Weights of a small transformer language model.
Architecture: LayerNorm before each block, learned positions, biases, tied embeddings.
Each number is 128 + 32 x the weight over its row's rms, rounded and kept within 0 to 255. Layers, rows and columns count from 0. The size above them is the row's rms in percent of the matrix's.

# layer 2 MLP down (transposed), 640x160, rms 0.0593, rows 32-41, columns 0-159
size [ 99 108  98 109  90  89  75  98 104  99]
[[160 118  86 114 143 114 125 167 110 147 126 113 112 122 130 199 137 175 127 122 194 141  95 112 122  96  98  69 128  97 111 156 133 105 148 137 149 127 139 159  48 140 141 127 133 136 173 132 185 157  64 101 198 166 124  98 123 213 119 136 183 122  58 120 101 153 103 156 174 131 131 156 112 102  70 135 124  57 119 163 107 125  47  69 157 149 142 107 158  88 139 192 126 122 134 123 119 139 111  86 139 143 125 105 112 135  96 120 122  67 125 107 107 161 135 143 141 165  92  98 131 135 157 109  97  80 131  85 144  99 112  74 140 173 182 125  77 136 136 143 118 160 123 132 143  90 135 143 148  58 186 125 145 131 109  73 126 100 222 130]
 [150 108 153  96 102  77 150 102 173 165 134  63 103  84 168 123 143 153 172  81 142  61 103  79  24  78 123  82 138 174 109 146 107 157 109  79 104 114 105 150  80 156 157 149 147  75 176 115  93 104  92 111 113 105 108 121 123  88 111 167 118 183 117 158  94 188 185 112 127 129 137 165 137 158 170 123 114 163 119  99 139 108 162  85 110  96 183 100  85 144 129 117 106 135 105 145 151 154 131 135 138 108 102  67 175 135 124 129  96 182 170 129 119 106 107  94 160  87 168 127  92  76 149 150 143 103 177 143 145 122 115 154 109 129  81 153  96  85 125 148 146 148 138 176 133 169 152 106 157 121  69 159  45 102 119 133 169 160 125 106]
 [172 151 115 127  82 124  97 123 117 142 125 100 179 121  94 133 157 201 145 124 106 138  84 132 109 126 126 101 167 164 125 128 167 139 164 184  95 121 134 160 132  74  97 131 139 137 191 126 166  84 157 141 118 161 144  94 158 126 193  64 128 205 107 136 129 114 107 126 128  92  99 100  95 148 101 144 133  62 138 137 125 150 121  85 119 124  90 150  86  86 148 142 126 179 130 118 151 167 115 117  61 148 161 116 125 146 100 143  58  79 108  91  73 103 148 169 118 152 106 191 104 202 125 122 133 149 108 200  80 144 128 144 167  91 103  59 131 105 209 113  90 105 147  89 169 127 142 133 117 116  93 141  77 134 191 127 127 181 141 173]
 [123 131 119 109 108 106 111  63 132 135 131 132 126 149 125 152 192  73 161 167 140  68  58 170 101 126 106 126 121 162 118  94 139 150 174  89 128 148 117 134 127  94 162 144 169 148 146 136  77 142 202 100 136  77 180 108 150 144 137  85 136 169  69  87  86  89 117 147 114  86 196 133 143 164 148 131  85 127 135  93  98 117 103  84  93 115  97  88 145 117 141 156 150 164 126 183 129 150 128 124  82 137  65 138 100 137 160 149 121 164 112 198 119 137 114 109 164  86 175 146 112 182 167 116 112  95 120 119 105 143 159  92 164 152 113  83 134 109 119 125 132 100 160 125 213 109 151  26 180 200  97 131  89 168 116 127 108 108 131 122]
 [126  43  93  73 127 144 122 102  87 132  94 101 134 190 144 129 157 140 155  90 169 127 103 141 123 136  82 157 169  93 139 107 151 153 146 201 119 156  34 121 134  87  95 122 102  47 102 150  72 155 133 155 173 146 146 154 172 152 112 108 104 158 132 172 173  89 157  61 139 134 110  88  90 142 101 155 132 157 114 201 136 101 143 149 157  78 134 124 103 134 150  79 156 105 151 113 117 170  91  67 135 140 144 118 136 110 134 131 113 120 104 134 100 101 132 110 129  98 168 153  75 153 128 135 202 125 108 179 134 110 173 117  85 102 183 116 105 145  69 130 113  70 127  97 123 157 112  80 167 169 140 129  98 183 111 152  92 144 169 156]
 [ 99 178  89 109 123 112 178 101 130 141  93 100 145 160 147  85 145 156  95  85 138  80 167 148 180 141 115 129 171 122 188  76  92 128 176  84 127 171 186 119 151 137 115 145  97 138 118 118 153 109 130 181  96 117 100 134 160 111 134 148 142 133 160  70 104 105  63  88 156  86 101 152 104  73 142 123 117 166  88  64  88 113  47 139 165 142 111 121 136 122  72 133 108 172 189 141 102 120 132 151 118 136 157 185  84 163 173 156 172  85  83 173  96 122  89 113 100 115 103 114 163 145 119 201 103  90 148 126 110 165 104 167 123  79 140 112 149 139 153 102  85 112  96 137 127 100 158 177 103 167  99 147 153 147 139 199 137 157 163  82]
 [142 125 102 181 118 171 101 113 162 135 187 120 124 123 138 113 109 102 188 157 141 153 147 162 177  61 144 105 146 141 111 157 120 173 101 136 131  71 157 134 105 126 131 148 116 122 137 164 159 117 119 117 116 141 216 123 107 123 145 152 118 175 160 115 162 106 147  78 194 136  99 105 112 142 103 163 137  97 103 127 143 100 148 140 103 129 145 141 152 100  99 176 121 163 109 116 139 108  48  62 119 129  96 138 136 140  99 160  91 153 148 113  72  61 109 139 174 102 162 104 123 110  48 148 161  81 122 231 113 174 188 136  96  75  98 114 135 130 104 195 195  89 149 162 123 187 131 134 171 104 139 140 133 109 148 108 101 128  55 133]
 [134 107  83 158 151  89 167 113 136 160 158 162 154 123  55 152 146 178 129 159 156  97 119 165 111 177 123  85  62 139 136  92 157 109  74  76 178 130 138 128 118  92 160 115 148 200 172 113 156  85  69 150 130 144 118 126 101  54 113 162 108 125 131 167 180 119 100 108 140 209 109 138 156 136 190 173 116 112 131  57 140  93 136 138 133 141 116 137 134 121 139  98 145  98 121 132 152 106 151  90 133 123 195 139  71 157 164 146  55 121  91 163 108 152 113 126 149 159 138 119 101 179 178 167 152  75 116 172 159 129 165 162 184  81 123 195 162 117 102 120 141 115 119 139 166 142 118 125 149 118  98 113 139  97 128 144  70 182 162 156]
 [173 198  88 124 184 114  92 106 159 135 151 114 161 137 127  89 128 130 130 101 156 147  97 128 162 144  50 161 100 141  75 116 119 153  95 109 132 169 108 153 150 119  71  77 107  34  92 109 114 101 148 177  93 130 176 143 159 158 139 109 108 157 106 157 172 112 173 112 114  65 110 126 172 158 105 127 127  94 183 163 160 122 150 159 112 137 113 147 129 206  76 117 139 174  84 120 120 135 116 130 128 104 105 152 123  65 149 113 123  68  96  30 150 152  79 170 158 145 140 138 148 172 154 138 144  94 101  98  74 129 125  58  96 149 110 115 163 125 144  91 114 117 120 133 142  85  82 129 158 121 136 174 155 118  84 147 168 139  97 164]
 [142 121 163 104  93 134 115 167 116 136 158 115 163  97 100 132 132  73 117 128 111  45 105 142 120 126 120  99 129 158 123 128 120 156 138 107  84 171 132 177 161 125 118 153 120 153 115 163 103 143 112  81 151 138 156 128 136  70 131 124 152 109  52 122 116 135 119 121 144 119 127  75  43 107  82 118  92 127 118  70  52  77 108  90 140 140 127 136 198 106 119 141 113 169 126 148 142 138 133 136 118  83 112 165 127  95 156 144 104  99 113 148 123 118   9 141 130 110 141 101 132 108 103  99 193 151 120 114 127  84 153 110 102 118 141  62 119  50 151 160 174 152 208 136 120 131 107 180 196 131 114  46 175  98  71  98 122 109 136 114]]
# layer 2 MLP up, 640x160, rms 0.0593, rows 33-42, columns 0-159
size [115  97  98  92  94  90  99 112  93  94]
[[ 93 113 113  89 116 171 141 171  73  69 170 147 174 148 115 143 141 140 136 106 120 153 160 120 104 132  88  76 122 101 211 119 118  87 117  97 121 161 174  87  58 141  73 123 107  96  93 132 143  99 136 155 124 124 160 142 132 191  83 140  96  83 130 174 115 137 142 109 122 120 103  80  71 138 184 128 112 129  99  97  85 104 157 178  98 137 119 120 117  38  85 169 125 138 100 148 106  90 109 117 108 158 146 165 142 174  86 148 103 146 128 182 103  95 140 176 146 105 116 105 120 113 126 160  96 144 101  93 198 142 118 173  79 135 101 126  93 114 120 169 112 128 136 147  84  53 134 138 111 109 178 187 133 155  96 116 160 114 120  33]
 [116  76 106 129 103 131 174 115 150 145  89 122 174 183  50 118 122 112 166 108 118  95 118  78 100 120  67 120  83 121 164 113 117  90 138 129 165  99 167 137 161 133 111 129 138  72 155 131 113 150 122 153 139 127 144 171 195 131  81 199 150  71 140 111 163  90 147 130 126 136 107 109 120 171 168 145  95 191 185 173  90 153 119  90  88 140 177 135  70 141 158 135 197 172 149 121 151 106 142  94 127 126 137 129  80  69 184 164  93 122 121  52 125 200 107 141 114  91 134 153  97 132 164  74 167 165  90 126  69 160 155 146  87 150 145 172  99  83 143 120 169 124 130 118 148 118  84 114 164  90 112 116 129 102  88 127 108 129 102 110]
 [131  64 130 181 152 131 128 137 139 101  87 156  89 123  85 153  62 125 143  99 159 150 124 137 153 150 166 204 176 132 140 109 129 106 110 176 175  72 150 125  74 131 114 142 143 142 108 113 123  99 115 112 107 137 133 180 113 104 162 153 158  91  85 195 109 132 126 115 141 130 148  92  42  59 197 114  90 112 128 107 113 107  99 134 151 138 127 142 127  56 139 162 133 171 120 100  74 151 124  68 138  94 147  93 161 115 144 182 180 109 143 119 139 140  98  75 107 111  96  88 124  80 100 127 143 127 101  29 133 128 157 120  79 118 131 194 204 154 102 104 161 142 116 163  74 120 119 152 133 154 136 118 144 148 142 186 135 150 173 103]
 [127 110  74  77  87 126  83 141  74 127  83 130 179 126 192 105  90 132 106 170 151 118 120 177 171  77 111 126  99 113 161 135 156 129 105 145 159 123 119 114 140 136 203 189 141 100 190  92 146 162 131 111 139 147 163 122 146  43 118 154 160  98 127 168 156 118 179 141  89 106 149  87  99 127 130 134  95 107 139 118 100 153 160 108 124 160  62 184 149 120 156 113 109 102 153 162 134 210 119  79  94 157  69 120 143  68 152 135 113 146 128 157 179 166 123 169 153 211  83 121  84 110 133 161 109 201 131  78 133 116 109 106 111 118 106 161 147  99 109 150 173 134 118 162 118 107 103 142 117 176 110 174 105 120 133 178 132  90 157 144]
 [165  42 127 136 122 157 106 120 132 154 115 111  88 100 100 139 119 108  75 105 113 144 124 115 132 126 158 100  73 120  72 147 127 135 133 132 134  97  83 122 118 159 171 143 141 195  99 113 182 158 128 109 111 123 121 114 163 134 117 133  83  98 182 185 162 102 126 155 190 104  79 144 141 137 180  89 102 156 160 139  86 136 173 151 120  95  90 103 120 109  76 192  63 173 139 174 126 133 125 131 135 146  88  96 201 146 136 119 133 134 157 168 204  85 133 144 130 177 147  83  79 132 139 115 112 116 133 142 164 136 123 148 166  81 100  60 124 141  30 103 171 120 123  75 106 136 195  89 135 145 125 115 121 160 144 141  84 117  91 188]
 [161 179  88 114 111  40  90 109  84  39 132 116 104  91 156  88 148 164 142  84 141 144 115  31 109 177 133 133 110 120 117 120 131 163 100 142 105 178  97  91 134 115 136 177 114 120 112 127 120 139 111 102 117  70  75 116 109 152  90  71 149 135 109 120 137 132 190 148 143 157 122 178 148  90  66 164 126 143 151 172 130  90 101 139 147 114 158 161 197 124  68 118  90 131 146 122  90  83 152 148 148 129 134 138 139 161 182 102 154  84 138 132 101 163 147 152 159 142 135  94 129 111 165 171 129 136 125  48 169  46  84 137 177 104 161 114 169 119 149  83 162 138 118 123 111  56 148 156 147 132 125 127 106 144  84 120 136 158 148 109]
 [ 58 132 174 149 128 160 137 144 119  96 157 107  98 156 152 192 121 151  87 152  50 152 165 164 110 132 106 103 113 101 186 145 112 146 129 168 124 134 172 141 127 111 166 150  84 133 103 126 128  77 117 138 125 151  74 138 193 154 139 131 130 152 129 128 151 129  76 166 151  40 116 107 110  82 126 128 166 165 155  77 197 113  74 156 120 175 130 110  87 146 169 140 144  85 116  54 104  75 122 116 128 142 132 184 157 112 143  53 156 163 170 142  83 151 104 120 161 148 100 173 140 154 120 101 162 118 103 166 146  91 142  64 132 157  67 102 164  84 164  79 110 132 101  91 142 103 146 134 176 108 115 169 106 171 122  76 132 120 115 131]
 [ 86  69 144 128  56  89 117 172 204 123 134 151  85 178 119 120 135  79 155 169 108 123 153 121  82 137 111 127 120 150 162 184 167 145 183 190 155 125 103 133 118  80 134  97 140 136  91 133 102  79 133 146 161 168 112 136  82 144 108 138 135  51 155 130 137 137  65 129 119 148 167  63 138 183 194  95 144 172 134  87 126  96 120 152 139 119 165 146 119 111 128 136 129 148 103 122 134  90  90 157 124  83 138  89 181 164  96 121 163 194  99 121  94  80 100  81  61 131 130  48 100 142 128 110 128 134 112 168  99 165 133 101  88  74 135 105 194 175 146 129 147 100  98 135 123 132 125 170 132 129 109 117 151 154  91 114 131 168 116 184]
 [ 58 174 144 204  58 123 136 187  56 127  82 165 132 131  79 130 141  85  68 118  97 108 161  79 101  85 142 126 125 159  83  99 127 107 140 173 139 108  96  90  96 168  69 138 116  70 117 143 112 135 156  95 104  97 146 108 109 161  69  62 107 184 104 175 135 117 137 140 123 152 165 126 146  94  85 107 107 130 153 117  90  84 103 101 172 145 144 114 117 157 176 183 165 120 115 109 112 103  84 183 132 148 122  88 112 163  93 144 114 105 160  81  90 121 122 116 148 143 140 125 108  90 181 104 128 113 114  78 123 157 166 143 119 166  95 146 138 110 164 109 126 115  96 117 138 112 138 173 141 150  88 151 101 123 234 130 119 160 131  79]
 [107 118  85  80  91  92  96 167 113 179 151 133 112 132 150  95 184 106  89 116 111 126  70 147 177 124 131 125  95 123 140 124 163 135  73 133  64 133 107 132  60  90 157 185 117 115  94  60 113 140  95 164 113 131  83  99 114 168 120 183 171 148 127 160 116 137 147  57 149 187 101 108 163 174 165  96  74 139 137  86  97 128  80 112 113 128  90 139 158  95 172 187 159 156 100 112 152 123 143  90 145 143  90 139 106 102 152 173 143 123 164  97 149 102 107 103 104 142 115 134 122 124 170 117 156  92  83 126 114 123 183 120 132 148 140 145 114 106 202 138 137 151 105 149 131  48 150 127 159 118 114 173 101 144  91 208 121 215  87 132]]